python train.py --n_layer=9 --d_model=1024 --n_head=16 --n_kv_head=16 --head_dim=64 --d_mlp=4096 --vocab_size=8192 --activation="tanh_gelu" --norm="layernorm" --norm_place="pre" --norm_eps=1e-05 --positions="learned" --qk_norm=false --attn_scale=0.125 --bias="all" --tie_embeddings=true --parallel_block=false --init="normal" --init_std_qkv=0.023 --init_std_o=0.00543 --init_std_up=0.023 --init_std_down=0.00543 --optimizer="muon" --lr=0.00877 --lr_mult_up=1.27 --lr_mult_down=0.7 --beta1=0.95 --lr_head=0.00279 --grad_clip=2.0 --warmup_steps=200 --schedule="cos" --final_lr_fraction=0.1 --batch_tokens=131072 --seq_len=2048 --doc_mask=true --train_tokens=903400000 --steps=6893 --dataset="wikipedia_en"
Each number is 128 + 24 x the weight over its row's rms, rounded and kept within 0 to 255. Layers, rows and columns count from 0. Numbers have three digits each. The size before them is the row's rms in percent of the matrix's.

# layer 6 MLP up, 4096x1024, rms 0.0783, rows 3988-4095, columns 768-895
102:149143142154125163135120159142136171135118126150127140119100145109124127114171144147136096090163113033104076127091125116136130099143095141100113092113155150102087098104117131118140112111127140147158115092152061090146106128103133144130148127127109102144139129164132120119093169124140134156115157155115135149116134111099181144142117082086119142096096145101129106135039148112142119185092
103:090159137117173115133174138136131111139147133119127121121138108122178114114135143118163143143127176099070134123146151102093136101115154109166135049123105139097155120115164155150132125130140148145111141154129095127139138121148134120135143139143115147121113133097142128087144152152157148109123101096126131118133070134148094134149140127167139167103099127147145141102103100134120117108121
094:133102154129142125158142088186153113129117134120110160123142129109119095085096129117110143127140134145108159102117181149159107115124140109205143135127137133100133112132132127104112084153110154144119121106148126112147131101120121096128145127060112123170100147174126156154121100108112088129110123152151127120159132149140123111084138132116100100070124108123115123149137104106140113114162
102:137112135128081131156167128148110118144110151127124128083123150122132153127146173117128128159134137146114131110099089121140088133146100179114137136151141141111109161105128130132119152129086143133156145128142147117110141147096159143131145128162125124129121104127179164120123127179123115141142146157113174152092120125107167180096130130125099137100134160105092161131105143137140126132121
107:098148165155121163121155129102138132136184132098122121127116134138116147116112108160155135090119160144112129105123111155080149083142123116135088157123143139127128145123125122118147136149131077139102098141132107129165149120141122154144120132162138110127130153143114154123136121128131058116100190151079147139111169110098144116127107100141118088146131119134114120115119099126174107158109
101:131085168125153107149121154101117144115129147115162176105117096119134114126122089188103113136160163159145111110083131135105119135143107095124139139135112140136097129081082132114110164106167135136128135132172119139097165129094078142091160126111145044120141134157113138139128140103162108134119126159121109123109115125121130123108107110124097159137098158137120145108102097085173131102116
096:158154127117112138071111215100134136173182123103132167111141160144135164182143094126154119166109113100083141116109127141096125115136131106158168096127093093064108094121139213146146121115111096150120147136060118132112161084126124138132132128158147133126113092141106174090133152133129140107134129140135101113111105145093087124135108125111131135122129128127104124115183133119137120086098
092:123096091125144169161135114101166133112155103128151179137134108136132167159138159162107162119124139130135111114111154131092141154123126119111150121123165144122142122112164125135096112118146125132110080130099095132117124110129112129164139129113169157140113118130117105139115104105154129128136116154125142104086097127134084103093120107122129130139164100179121154092111114090118140105104
100:068136112143129109134124107130130094135130152162112177096180165172179114145125147134112112114136108125111173142145143104094129142135153137128101107164149101076140155139120077118127072127166116190112154132116120172124121128122116121166121124157106145142134177149106101121075120127142128102109157166110120134119137152106114130091136112115120114141133161127113094115103144135132139125155
095:085140126144137088110134137138136142119144140161139089149138118137138173105147119092151149109110129137175096120118177109214107134133116087094093154138115137114126158089129116111131110154129166064158158130111135136118136124180147128146101100112131163144137131121134129130114123105116113118096104093111147134113129122151144118134122112139154131137151143165149113110152136048102123105093
093:104130148158116167128130154132147145120159146144137152118150142109129098136137123094091149185149126116108140096094165106094102134127114106141099117154173072115112156132125121119150117147089147129120105136078166121149141121072152099113135140137163129096112165111137129118155141137161129138085138127123093128155142095123157113095113135087119170114155098121174108100141166120134094139129
102:108128094110095174136122095114111111101144127140124121126115124135144141117127144167114100167121142146132114123123111107103083144104154151132099120129177128065103105103166132136165137100122182150155146165164118129124105144136120160170110117159134136111157123113126164123146141129134171107099130116106161127142130133137112140158142124120117123111117122137077115134142105155143118126110
092:120129123151125102125146145124137114118107139135097108109132097156099120118141104161163099108113125136123137136112151126137089099146134188138154104091143128077131108113132131105141107142094114099140155125100160127119177129157061096118139170149147047126147102134112080106124113115130115129111127131139117132086125106136105121124125163169178130167115138120109135125097070137167163091105
104:163137138125137094117122134126121143127134125125148160129099145160122124113152137150099179118120094084158109122104178169098116076149152143126149135110156134129136117165101119116171126114128135126102127134177121105116128090192129154177121089182132113142136137062127120145121181123125119131207127079163167136115132134124131125115179144133103137153118113122121113165114090100139095089167
166:136116141114127115132127151192098180132088148140156136160139103170113146078109136131089110141108118126116124149143125103109138145107142109199153157140131084125119107127146212145145133106124137118117119068120140118160130134118106119155147141126113166142106115130115164180132134109122102109111138109133141164128179125089121137144148133151133139178070141127114139145096090164135140125114
096:157128117112152107095152091089144115105115145132169137146119102132115172119120134123086137111154130103148149140123169118177145149067178137127110098158155107112149131090130140078170134104150123165132103083083115130149093110127092128133150132134088097090129178150118120127105127198147150115091107141129123124096123115113156126127148126145129122125124134081132144112124153116160124142143
097:136103116150137120120140125141149093162109117141114151132159143091127138147144104132154139129145136089156105126087111178120136115129116129155105127122098106152151146148094107158156083181145147122120084144103135108139121138141164156167148135078072144150156120114125106129095124152084118109127108184134111102143151137105159131144099123141108166150156115140092162122130118153128174146129
099:134139108151111133065146110088122115127095141097092121110089136118163107134122159131137108142147139108144096084121099129098157125114125098134149099099089107112144143097118075171148177109143145161153129159136099096123114138128109156154131109131112130087146162122157120125133107138116148162121125135151155125150180175125103125144135112116164193119122156115119140116142158109139123126143
100:089155128095142151160170118123133155113107141130147156118130106141113166101128177170152112133103134104114148090083147127112144137110115139100131107126151127165123162110128108116115130153165135114181098107140105134119114140073137109125071137123088112144146117156198160132109117138147135098142120127104151162200101104178099077081150106180144155117121143118120120132118138141126130147081
099:143123128121121158132130137080132111090116145138110153122110137153169115117099118138126139107123119117164113144102145138132141132114188088176087127128126103125141133127167101165164155115101162153148091125150171146152105120154100102141145093120136142125114101153144136092102143151125099143113091126099077084134143116132146163122073156125092142111131173143156165145119103113199125105135
103:113104106150110141148112137072143099103141116141132155113103118144088114122145129131136100133158154112099142115153162142084124129088134094136149051118120155112134112142139168120102103117171111133099129125133136105121128076096106112155127170151114097162135136165106149142169134106109151117106124130129091108106150141137134129074115137122126143152160175121107146144130098107118133137112
097:143137131112147153109115116060151072178122091147155141126126104167148154086080148106112123145156128107153126124131157109147129127130148139170099127106130104127128127139170141110148168083117146131141143130112128108154132128121095085127100168119100142125165154167128148120132102160156152123123119121132147120156090129148131135103157114141115107122098099136156137144092097122137140119136
102:119148133101120093117092116094132138160121130104134162110134099123130139122094138109107065118110157115126134114167148102137096153174119141141067156174127096142112140121098130120126124123140143143125091137088116154115126142106165106116123142183140123105123160164108105143119156114126122113074161161136128162139147110130135092092085128104115131158134138153094119120148114104138100100152
098:143114146163119150164090112099113128121086143110121138134125101132120118142136116141131129131125109125112134119133113141140117158141161091114121139126137168142134171151139131166124093164123121164165121119139166120136143140124134100153095133120136123109120129144152181155139150132149157113079134104177117141117120170086111142147135118155116150140115121153174148112123111117162116090156
102:160100097192096133136129106090154126102104117125089129129120140117117133080125106170105142146166128141152125146140138173155125134135145091118151192107124152134167130112129143138149126116133180139120136127119161157128155118133123142130109141164173116090148103140120117143166130101125115156129081118117127139139119116129110102136132156128148108121165157113122123099119127120117129156146
098:121099141131143097109113133132134123109143130135136126140126097125125134133142126151124153124136154161122126097095125130121092115126148123106130118130168120093155151104136141181131166140130142139124087153102143143167133152155119109140056162104107090128134106111125162134141154113086105120165093108147103119135117142164120119115109115073129116093112109085161152111122151166112108120100
099:127116160147099080095142100154159152094153147166081149120143107124181074127141144131105152095122099152169127107164114139179184127059095133159144171116127113123127138128099079141125159120116132108094124149121076122140120146112126153125124138133074167118104106140113156111126100127101148100094129146155118111188101113104125159106101079139096117123125185109173113102156104164144138151115
097:152123130120131113130128113136110096140133091156149116144130090117092143147120105123144101127110114167111147093130099183166160108138164152098109137131125131123145142117180122127162154111101148106140118137175166117092131129161172189127145120105143106133093104101109098125109167179116100095144133109152084106140124111171126104124105120131102135119115134123106073069126119120102152117112
096:140080155118125079121159100179099139132136059143133138138131137119144127175127126119129124157126119130132108115118145126127170135096118160164127127136151146127110113117097113149086135140145149124133128092108112147118148125152137112109089140099197164147144140133162128135099131117136098109103114150111111122156100124116120156140125099111156131088123136090139105111124107167071136122149
118:125163078133108126155119102134117136139119135125135124124147105164141137098164084094152151143100112124109120112126115133131108116089169160150116176116106116105125132160159125142089105135145126154104131101126113086125163140142137147160095131128139092141117141153135128110127079146145134148155137126104100145149092113133140095152163139080098121144169098132160092159136141122112081173119
095:125155171152129130127136134146109178156096142123078110146188178132166105126132160118099142146137128156094131172133168154111141132088122154126149130167095134136102157154132126126123162105123114130145130093108139114092124142107124120157112101123134130139105136128143124128077126166149160131142154172071172142128095116112122151087130147117116143116117104159171159131129146140107102138110
096:117143116129151164119093176156117102142107102122129152144164143125084135121091142159153154094171126104118128180157167144107080129102107135177097147127069176112118086170153121142109120107135168126124123121135117118127109100160117110100105134142146144138119114152077148116111114097163110102107164141116094141120160086136116120124149140141092128118090130131135101111092127156119121111108
098:184119166083141138100137151110109115114093134191145129138122142117118153102107142102139166133159081118133112129071127131128163123132175080103127114081102090139152110076167121145102091147110080094178147148146089141128129114114145156152156147159128100129156132158151185099109180092114128129120144099128172148131083153115121082112099101122147121090085125086172117136097132104119114119154
096:125137118143107168098115156099139093165089127115142075147176081170133168153149128119122132138119110105140104084064107091152109172152076128091092185105117123125133078138154104114125143151133095143079170117153168115119129134084144133130114155178121159081077118117125129156129170126115128155112143101118114118178117131115130107118170109117157110098110188154162171172140113100134128143097
093:165128139147139097134144121163122102132121140165091145120064131134095119090122094112167174167127124165117132151119167130094121104132152152115145111109129097115146107162162153144148120119130099155164135109153106130120132173136103127123128177120126127146083123136127196123122104146104114082096146089096152132146119090145137146140133129120112135152136166160120134141139091119092100132097
099:136137083144128136083183143107134122117141120127051146077155124135171112104119156124123117143128128138134137132118142146069112100122128095092106110103124134123141118147131086167145107152139148124142155171142128140093123136142164110146125109152096137108149089157138135152121095161109117149124175126174104086138113089162182133141117154141115104138114115157150132145118115107155129138131
101:140132104147095144139165164164162113127123141167135086110167132126130110164143133125134131157145115123106126150086138133180121116157145164138116144116156097110161155103107093114109109159152167092113140135111160117116106107093080102146095120168098121098103141164110167134139134129097150075125172174159127155113137138160148150133158133116164144141162106127107125171206148119110130096180
100:143143157123122122122103109147160153113154106165131149127159089117146135152133119136108127116124101134090086106103147137139136151131174142091143136143137095118063142123126174159086140116132083131084122125129133108119136149139105082136127142193078152115112069097106097168133153117096146088139164145134154154143126106130158178137112100134154124117148139128120135124121123150122143095069
093:114140084088141122172110156071082155079108119107112121105129137143134122142078129088131129134129159122104135138094155156124081089102172108153116145107135142156112134132105166132109119203118110134102142173148114156102119114125139202137102101169153124148130152128122127105170161153101137110151087097100099162154116109153153114129137120124127157077094118141136115165131118125113109134134
090:133088133139150080146109119140118120169099144138136169103110142143119113100182105179074140128109135096120097147158107116154144156130123165136117159142133146114119154153111109101114143173141134140175154126108182163116111122150139111096113146124170146124122141095154134130115134126107075109099126131124117112097149154123145104166146134119133141130122082094104178125101106141153084119169
105:144111103142123143097141121102151162082099108174155123135084082166186138153140118121161143087176143107091158125116118130123144147139157106199125133110142101103174128112136151103135127118108097116123141104112123141094141112125145118104143115132144141136122078114131110149112116125135136152121109144115112112138133123125128105148141169152101091133160107178099131117141105089137078155090
099:173130154147150138091129113113103149161114083095090114172131101134132128111175175156080098092104084134166121099116131139125186139091124166141170075132148128153090132149111143135114114132109112140130144155135117138124102145080156113142095122081128106151097165116088154102114119162127108081109198176157152148155127160105107123113128111069116154121117131075130126130145121139140131086147
105:124186159155138099136133099092176174112084091099086058099108139087119110117151146098124128091124151155139142144129121109149150130112112097094139113124143138149107123113133134140111147150112150130127130100115106129102127059073120110124134139142161146144112149105097141172121121162114120167106110154144135115109169120111096124118128136090115117163152119129098092160082140129081118136146
098:181080125140121147110152127164092116080158112162068126124157139159095161126129110133082134114116178138134130136083145148151114095142164086132164098094098129092107090112107097125114129128155150175166126140153168092140125120148145098115134128099147134122114158144166151130116092091079099140101128127115171117082135126167159118126170142099140135129118113117113107149113131096109122162170
096:149124144114099143076131115094118132128092102154095105080144120159178165162117151139124144138095117141092085184121137141127156100101142201126108161113192110150165098130133131164142146125114130096117154164117141127116147135149166168110149173069139097105143138068109161096147143130163165109134099117137129132112134100144115117146153100092141146118121138105123149175143123153149163112136
097:101154146122156149155156146121149207127170101192153130102155079146152136120130115125084111163133113115099138130142143124116127121131072161128172137075138088110113152132128130122095115151136164102133127151145118101122141167107135094166129077134120118138100149140093102137158126151116128125071075111127170125144151128136143122125161104129149143159104064155154177069125131110116160127104
099:101103112143121116117144126136135144127115078109169106134083139149159139127190162111125121134102113164122140102140130139155106151136139087133101107145132064123120116144127102083158178119157138172129162112153122145094131183143075126116142126141112126163117117114136157120137152162175129164113114144110125129145166153142106111108143136145119120116134140143111039132117123134079098090113
099:127112141142133122159114084096134098109113142104098136136126149145115108090123154110101066119132129166150125169146157181074134118145143100124112170131113129131097125138111143143106140152151133123202112145122155069107103157110086115209132125115135162129074125136163127108108110149130132096144145162144145064136134128123152125138144149133143091141096108131137146126148144119121076104170
109:123130133094122154115080139117105153144110127123126088114131111105139133119136103091109112155139156121122174173129090145157139137197114138123138091122123109113122156098173159131139194132121137114126068082131125150115131113127123099141132122148140101110124096099118109105128139106124147129076113152120177122131054148126109122150141172131160129120161125107165116122156153126142085113116
095:103118133146136151141103117129133124118139118149159163144144093084147141092107146109098124165145128101105080209134123079099147120139170097093153119144154116139113087127136113100151160117164128165168092112104141162159095141097149105117133087099129092134154138117116100092150116134121156103151077174098108096151127097106132105100141170115144159103124169139128141102123132140130123115125
100:117134117148127095091088125135128136118150135120129145152139092150086162124103061147130086155155176142121123141122111146152127127122124095105136158128121170093111079123161122108119110104117128091155174106160154147124099196081132126114146128115137088135142112202099128128133153155124129114121110093097159110173129123139139120125151102089150121098151151145144137117143148189134158133126
098:118135125126141119122085133133100133103104083147079123138143126080105111165076166129057111138128147162110140124145094104121131152120053148120106110071121104120156127159132136101176159094088148087107125113192110131147149109169100118102099124175111152134174117118114146131094134139125118116103113113108144123127095164136147161131103163108139103162126156126130117140103119116141125150129
105:152140100144097093124128121157124137134116102123146151127132151150110105148134108139108129155105126104103089127101145155142109143146082126139153152090091103087149157105135151113144121088112144113158137127106118167175142142098160114116111134124133118145087109119069113126101118127114117116156131090139145159118183104102131097147083130132142140172115112103140131129146120104165132150119
097:135149134106129101127141127221160103133140097089151117103121101122144112107123144137113152129116093112127115116144083099128164128152168127104151159098127126165145128111098111177061140118145108129160105143114133120175108145118137124117156115127142132111111157148123138150145196143078112148162141117127102139143140126130119110145089146133130169127104121113142120161117095128154107136133
090:161132128120147124122136135107120109131143160194127103116094097144143100143128156146162122132101109110143154104129119129118126147122105168175064102099081129191147143151137106112105142113125136115148152128125096157142124121098121153150132121123107122117131119141093092128082130115115162136155145135150108142125116123098124141121092150114102130137142127134138118157099084098097138123121
101:130144128107165141143096102091090121136139111144142121140091095120159169148156077077117130111172151114107121062145162126116116136134122134157175100102141113116118148081121117136164135140126123072131096136145133153101143140123140098120082114161109061142137133142102145099126135111161137140140109167148129123089117151080120114120069129089142089159141141139130149139102110123161085083131
096:096135088115101132087130118115128148078102104101163093128157149171133160087140130168129145118085120097113163104141144178117138129129108134134124128159104147140119136137114138106118135165095143138112169139092092080125134150155132112163138099083156103133124145096125129116127095120113177126164152124119159128155166141119140097110159167125129126093110102076148136097122125138121125103128
101:174109132167088127097115115109140104134131126112117129136120146131112151114105133122132092120131109130061159134124123201200128184169107154153095110157085132103129107131115102123129120116098100149154113111113113110133159087132107160133090136142139143104110091152137145126088135106110147116113145108107108102088145089126133141177137147128151134135098116122099124123153136112164132151123
114:127147103149154142137136122112119110120137111175137097110149159120144103117116102166124107158116151091129126123113111127124104071132097145151161165117104109126084140135109162164090158155106131099118133134184152142101145127139100084144153096132103092116123121112135133142125118117095093121149112102115099144131097115112139097118162130119156162136169114131118092069170123146126121168150
103:110156096108129107100140118079103115095121082120125172108094150140126141142120071157096130162132104134157100144145144136111141109120126177108103124178138173123148121140109117113117152151124135117088128098126112143126099104113089167142136108145149096125136096161104159105133132127107076105114083139150158118146093166154133148136131174103120139124073131177133093113107142123117129101138
112:086116076139125145128139153148156139127101133132123137150140164112148118176123120140126128139169106134116163115137129154168177155104129105103159151134166145129126159140139115145121123106125101110168059117128115146104087144107116136138104155111066113160141118111098151166085126172089137133143124138085128123140138143110109112132121111098122106113128141136135126146127142067110094160117
108:143151100150127111109116114111152129141135110157130125112136120118106145072140103146105048097103154115125121099143142113079106111172093103164086108104113112137129127120125109123131107139143083146140135129161117110087107127148132118097111116083121095143202087148140147129135116142113118070138114119174094128132132096163162113152114129098138131167127118142141142125141109130099159099095
093:130136158159123091086103128094074143113137106108129136143184093139118158129137115157134103138115153116159126160105139102124151120157093128153140112147138132112116105072125159116115141098097153125085119136083102170083116109128114137109135148116130123122137122128117143125109125100104108143129115128203082118124121078156108146101099119136143124097096141120195169120129163134115127143103
093:105176087119143126133110116128155123100096141152122115107167072128168131100169157134162175128135105147100156104105127163113081118131158126112121127140144109155150150125134123125139105129129169113138136104106123173141176128141152110092149109118112131111130141120111110131124121119120152104148097117093137060080152113163161107137103121119103124140115191080162123128152139202103182125119
142:147135113085111129096118143189134148112134110166124120158118110172097143129131123122108098171119115142127153092139118157141168191159111175164153142100128131119147110131162202131147155103110143123108101102110129145163215133111094143144109150086146144146124143160132145136083110137121131116135177078116165125138152152103072137094110115153141161171120144089119093117134080166125132114124
098:103196171094133120146144109103148138145131107146106132126143161141127105163184110129146118132138125091111105083094135119155107164104165140137102113117140100124143132137171136152147120156115128164135141106173156110126096126147101159136129110148146095155129144080144143094150161105128121173101126115131128135114118122139141153115110143107131155149074135161060099132111153101146120123126
097:169078137130127128097098117124139123120120134131149160122117138110184121136099136167126071098120126074128084097124110098119140109100155093175100137115154161146091102099107152156105145144161160114139124103113176056114103136156097098085106131112119067123114082144104147136140120151108096096113117158105128124128143134165093192113119122151156136151120100151122130116133140127139098131134
097:125091153129126150155103207118117110119140129123117160151160128080097105151111113074143110125124151106160117084125108076156148135145088130133133120097153099121124113171157090114095144168121163126109175154128134136089110127111168146155110148113118132124155154152168109146109118141120115175134143115095116141162138135100098098156093142124103118147129148129125129144148101132143143090174
097:095120101053119145141145140104119126105104157152113171122119130140123112085117162130127117155096120137132117128131104112104133153126158160125177131148124075103094130138118128132150106124121148106147142143169114135142128143109131119101142084134159119130140138142145144136073115137159111141132135142176113147144153131146105084147055128133093083139161121122136117116153128124113092176079
096:145148139113120147118121073147142127193111136109140097129124158091099124094084169133125127154185086089157181127114170105123119127128116150088095145126142165166136162142167150120145140112146136117117140107119131150090142164147141156133162137161100126104089185125130145123154114114128120131149115101113118135108134125136115123146133099098149164136156106135145151095168125155169109145102
111:130119081108136121167166145130158130147156144156104125142136135151103132110160162145124109112105186107086138121143118085113085119126128121117162088122136122143105117081118149128136134126143113113150102182153157139116104146097117145092159136139138106132184148131129126173161088118168122109109123122128111135103160130127143111107072127139142178148143122160141131148142120178116126119086
103:113160128110142124120109183121164108121155147093126125169153131141158133133149108124130129126129139160163124107176167137107103101101100123144145163141167115139132100115100110094150106140146079157129159150138138107110108106150112147127123143135123079085113159145154141147094125172116134093148148132155064125164143101132175179095112150083141152122087144157173093136164137156135100151118
113:154122129127107115116078110150104162116137126109124122097112074143114170103146121144121097113084109151147101114139111139106150148121121160148182120145148146117161165135082080104133112136125125138114108156123112107167144153121104149149117142090108154110140163143149137176122086110125122130137132119149130127147136149106084137142136129135136104154098149114125135127078158158077119136143
096:123130147136154109109082177134144108117183171110086141143106137129123155138139155145104161166157091147141125135135158087094181097138103135116115147131110144151140132134188127100090127102140138060103103102119095157136128142098149131156103130132126157135103112150150075101116134152128112144107103115169129096149139132119107136136132121138142116135128105110081077109136120138132133133176
100:159114151124131147143143095090128094134141111151144111102142155120149128155125103130113161152080123173133116114105121146124128122126115161108163088159097134080149153092132100134106140125129128101132110111127148147164116133159141130126102141087172130105142123122132151102152117132181089105094145119137134110109134138152154163131084101129137137095153128162127196114116080131139135149098
105:136175180120164126120123125120107134083122159153082153092099094126054147160152119105113103127131144110075099126118108163138114175117171124115142126170140140132087152146108135143125123136163125173174128131155115097116109112130103097122142133148148097199098167177118151120138152134171150166124098124123102150134111110127143132064171084144136141147133168158137141142099123166134113147120
094:175091129144120144123126102100130147151141133119123135142137132126152147111138101149143112141113171124120159096095143135123167145134131166129131160120112092124104127098110139110129132086124065135103113152148131121152109078109149116152144162131177120180127105179094131135131103113084108121128126130088128131113119160137140152132122167101116142123140112108137160090118145158107193129109
095:150069142115139103126149146153151129134146102116131127148142117127079131133106126101113171078077132153104125135132166123101112101094095144109103134125112124113117131138111111133171110091135132133121147112127124123119179101121154062141148130144096117134090117141114171137117145120150118111146092112140136129147146144149160106135116129129094124107109159147125142146152122120075127091153
098:149125141094128163116150140132139128154140145147153118078117106137132111100131113129160111173133120093153122093157074112075084173139145153124136128153094113135141109119091161144136144134133121139094122129174131163151118164111183165153109134142104109107117083109128127161141141127106125141131094138192114131171106092131130096118097098089114126149125134192151110135162128108100127127093
095:119148142124126142130141160118100116125137132081151141102139148106170102132126158127146113123095116149137105115136139144117121111098146124129146140146121141140148090105150144038126137133128113080104156104129112147084125126104147125143114154141160135109123122154152113147125129132130159136129132099139101133138126128113070157109139122112142157124120109139141134143137154112183117145126
097:164162149145172153144086139133113151119093180113147127139105166120091115100117091148130135143143140149095126132122127136145131128065154140068101126118198168107110135101100145140143124136098110097111146085159118104115115151141177165135141149128082136139149137106112147144128142166094183087108138108133136097095104123108112130161142087119146126117120163157131144148126105108107109127164
102:123077123118132137182153111163110134131152138080125144135171118159093101134154108149100124118095147125141100121117133093137144146127117102115128139118136154116139171174138119129126102139102133127119135167096125137081078153119124122155131084089105088124174141118121157102135127130114146152135121133099086138117126115182187111136097125120151143118152146178106121126128114157146088128149
102:137142116075134089134142108096119164202142127142112142135116138185117175114143137123106156137133123136117163121057157117156128122128115153121132094117151148143152127116127146139080131119126173112145169150171159136109170147136167145108154113099142139144112108143175108150144090153122112101162121124175144128142109159180147082093107178139149118109107098108157115119144139109118155145139
147:127114144167181156105080149111115103181137155127146091131142104131167132147124172179042144142129114109189121049123151123068126084130144121146141108115133139135145125142139093146094136134103161133168126120105161157087090112119147101132130078112152110132152144145154125091095092108095087146165136151169169107079134116124158130114104125158105106138138152148157115161108140120144123132132
100:146130114127180167138163127152137125126132137139123156180147113115109123096132143161126077116138149097100113104115117184071133115112156120130142121158170088096122134109096131095092135141124099123153105165130174130094140128145165126163132102123156147170159109110101115107095155143120176140108119096155166126141172121180104125124159108146139140129092107146089130111152108109159121182132
105:109110097132138137105147135131144118175125120126113138169127104179081130122146134131131126106120094147128130116121115118158130116099112068124137121110147142130152157117121133139129112136149125149088148136115139134156118144077093119098141130139142095119119133120156109109117151164091096103122123092117101117156128088134145126127155125140098138126139152153123132106134173146154158159123
097:159115141136144126163122133127124133163106128116146172119107136123146136095126153111132111122125148099157118130069136108141133140126146160147115115142159142099114089125138150103150127153147105127107116128137146103108151084139107085121134132096156140118131106112137134136087136093071116143134174098125144077125096128082103147082128146127114143166123159146161109066142125141108142166135
108:155137097088149154122165133142096172113098124104142122121143130093088110128127134120100128143130081113103113117096140118121128100105135162113152058153097127123162094128164115101132095102148153086117069140109126107112126106118107163110131132125127134131155187114045158108136134132156128107116098118137174152143126143121108133122177117144084117121134101153140113117124129160084101120143
095:143150166110101073130167114097093122122097154129155119131113115133135111084159102124099145148112133096130126166153155114101131167109157138094116113113176091152120120134130150133117105127112162137154176118109131119129159121140137191154078122122106150087112121121155126144127119124124173117121134140144113099128090158105131138101124079113138119148088160107089083148102171099162100079094
097:128137143126095071165093133058147137114119151141114150117108188122132116121124171124106098136158116147138158118117088119142094105120071136135153141115100170118146112163138160124139128061109141108121104126132117106123155133133164090135132165162121112130100114086153109129076134134119117111135153102121171148142082104132104131129161096131137116110133134159156127111131122156150110213143
094:102130107134151144096159184110107097099133141140168151134137128132109188125133131118147134163098114143139115141128177091078137141148120147147139093153105135188148133140125142138174134108107136133100161104158143131127113155129098141147133129098116112118092083118146117137135171100103138161136144151119113168136132148116149117124129118077152125084148122137121088106134174105121095141141
093:126139151122123097098125136102088124137172124126117121124115134096125130100110127097078127129112111094103113106156138068125170126137168118087149159114116108118141137130136130096115180130128138142169138159166118150131188117130146151126126110090069112114135114107145114080099134168155158134139114134137125153099080132113154165141123141108152119144152132118156143102131134140160157119120
098:138070148106157114191137127121146105135104107182081152091157140121170140105105135170131082112128128147152122129095107100074090162119093152159114069101121159125135128130109138108129133075101123134150118127129093122144127156080102131138101140133194147111132135081124157083081144144113138129119129157101144169098132098172115121110165145148090172102122122105132117167130115093132141131089
107:104138094126129160140153121090170102157145126136116112105124098154094168149139120130136125105161175113113139103140103142155147097133116140147105107129199129094108145131131137105120137115089103128166139140176133118150108133108138087164104114130120101127135127143156109101141120105098139118138142121084138140151157158180125109167150135142169095097100095120111142166131130095126128152108
099:104113141140123115090144137139154139135107086110151118127152122099160138160158126110129084145136132119150160186118151149107141120141107110120156148093098107125122165141093121124145103134092119088124135154104162143136198113126106092186143173112120128140117100098122133106119145125097122113141108125142122159094123165123135139134163125132129137135091122121048091186164124145164147133118
106:173106109163138137146088152150154161105124142138115137165115149137173099112100101121099140166151143132118087174116149102132095147150170125114132157132104120195107102159118129142082126084136154126133146105126126173068092098158118130128112139166145133146098122106105134127111130122101132120106133120099152086131088124134087079147130159115148129141143125135106163183130130107140137116129
104:114101120130129141152152084097111124140088105104185119107114110145123118139135141136101107128116176128159108131127141076132167149132114126119138085092111158162159151096089163189125163140104134143118082121127138139151142117101133113148127159102136132130125112117095101163165096143101136128133109083118097083118124100107104106169129138120133104180181194085163137132105129100138135087076
098:127122094084130130132131170107160146178107102142125092116155123097127128102131135143160127110106092150127124136101106155100173133137108180131116154126129178151091140175158123124126108159114144117147155176126160183148116106134072108105101127145121138103167160161117145082127157106101156096119080108152146126116154152117125155130078130099085133116075130132132149084119145144094111114123
094:091134092108157084136148154100127110128132087109092109168122136140142145164129110083113091102130102111155090155190101125132151114171127147178129110127115163114105105156071067134149149150134072154154127136094132176103123080073121121144152101111118122194140095178122109137106139086134154137148105167146150136090103131141148117134110112117165105103127123152145108145150151130140158092149
102:090118100141097129115151113109139081155102097156108167139143173104131147082090092142130155095127129116103153144116136146165123121109146080102175104114105176130157120126107123151102106152146147131151135115121165104116093170157109130176160120134153097144122081137121137104131126145123089133144085150136109114143126140137149089160161160144111079138135125119181118082145149128143143127138
098:099128137108140141158119132096108109134126139078107136119088166119117143148154132141103129125120094109173184114127113111144088119104141092122082105107113116162116063128121140108121134138134163148102086126120094141129141081120180136122142122088090132152144112110125101120120106158106144193107118076164127175103127120148095071122100107106144119169139137109145115114122139131102159108133
099:106119147183103113122121108137099133112170129136088137148131127173157160085093149132142137118094131182154136082123107153133142124116121138093112109120153111157113114112134139111120133151121138138115125127120151102132109111064148114126130143144119132123092097104100141130164098137098151120136118124125117146125120134156142135129151104129148081148129116129108138117094129095119105145130
101:120106133126114144108092119106139080127116128165143128136154164157135071084167072189136114115127134156107110105116117101131167088171141128126129125119135112141126168083149141119090143119089127125126127100136132106120086133132126123135128186126146075152157111114140111144166131115125111130108145155181095123087121146078109169064115155135148101131133098140114081156152137103142112118136
098:113110179155102131125096145141121097128103130107151136134136167145077106109154102132108127093113189149136085071099137129105105133113123124117139129170152136127133141064148105160093101101106118132151157128147081163104127154096131158140103180108097127140150144105170112173090139144099115135116134154093118097095126128147184169148108139111079114141110125096137152095137129097121146093149
097:113103084124094165091120111099151102148131120110114095091112095155125161119143157169110129105121130124091141138126114150117138105149129100122114158146147147137092112143131144128092115064111168154111118132134108125116130128101129114148134122102122124122134095094183153127112114177105138112140129105108109067128104131148155135143152125116135099150125164108087134164096148110149159123135
101:128125124144124121155127154136095088114133094139134134066180148111127106161142168169131126110104130138131102113117078143120127100132117117103101149102139193167098109143130152103144114144123151145150140145133109123124125162143142109129151122095141171127138101134159091120096108122158123077131137105136153101142136153141169151098122151171118120090152156155158103177121100114130106169133
099:146151084082161112116157147138127175125120124093161098136118140122171109122104117093119147110110164190156120124109111151155130154084158126134146116152097151158088118140098158111130137126118142118141210125139153116142105126079135139133077095123136161136134107116152133123145126124131143111115133139135097173099116148153128159103164120096122113100142111144132128115178115148136107082127
105:138179097141127133142079095125101129111125176088133114139146154136142094128150135135125100097101094146115070131129139118105151115144164128140148148104135103129109112147099161132100109138111112088158125118111143121115139064139120143144128119153124122128149157116099164140112158156160136122148121177146131105097163113151109117093104129096068116069099110140090101141158137118126144162092